{
  "attn_scale": 0.28,
  "tie_word_embeddings": "early",
  "init": "uniform",
  "lr_mult_o": 2.0,
  "schedule": "wsd",
  "dataset": "wikipedia_en"
}
Each number is 128 + 24 x the weight over its row's rms, rounded and kept within 0 to 255. Layers, rows and columns count from 0. The size above them is the row's rms in percent of the matrix's.

# layer 6 attention output, 96x96, rms 0.294, rows 83-95, columns 64-95
size [ 92  85  86 123 110  94 108 106 108  99  92 100 104]
[[102 139 123 162 121 143 148 153 143 143 136 133 146 141 150 111 139 132 117 163 117  81 135 139 164 153 120 123 108 110 130 116]
 [136 130 104 148 139  97 133 143  78  88 160 129 136 128 116 170 134 141 106 147 110 150 130 160 100 116 108 128 108 139 143 119]
 [116 161 141 154 114 148 132 138 151 155 123 100 118 151 132 124 112 146 122 110 127 110 128 123 129 160 154 163 109 140 116 133]
 [126  98 199 133 163 119 108  88 135 114 117 114 124 138 131 157 145 122 140 122 106 111 116 112 164 106 120 140 161 114 129 134]
 [163 155  99 144 138 153 122 162 141 138 150 132 100 124 115 112 131 151  96 139 131 144 117 139 146 129 108 116 118 151 117 128]
 [146 134 105 141  92 100 130 145 106 121 114 134 119 103  86 115 121 131  97  94 144 134 144 135 137 146 134 136 133 124  89 127]
 [108 117 129 154 114 148  93 150 119  92 142 116 139 111 124 118 109 130 113 161 107 104 139 103 137 122 126 127  95  88 110  87]
 [ 82 132 147 116 117  94 161 140 119 159  96 128 120 130 118 154 158 121 122 136 142 121 107 173 139 122  93 117  94 107 103 119]
 [157 128 153 147 133 139 132 113 138 164 114 129 141 129 110 118 102 140 129  97 151 113 143 103 145 107  87 153 112 132 112 121]
 [125 109 135 125 164 130 148 109 151 131 117 122  88 133 138 146 173 147 118 139 112 141 136 133 110 126 122 120 132 146 137 149]
 [131 122 119 130 107  66 144 134  88 178 164 137 194 116 140 106 132 130 118 153 104 121  95 128  92 193 130 171 134 135 131  92]
 [121 104  52 133 128 159 134 123 116 138 136 115 120 115 129 145  91 152 141 141 143 117 111 127 143 110 142 132 104 172 148 119]
 [113 143 131 128  92 129 100 151 121 127 123 165 137 146 126 167 111 112 120 176 132 116 118 149 150 118 145 115 144 143 159 136]]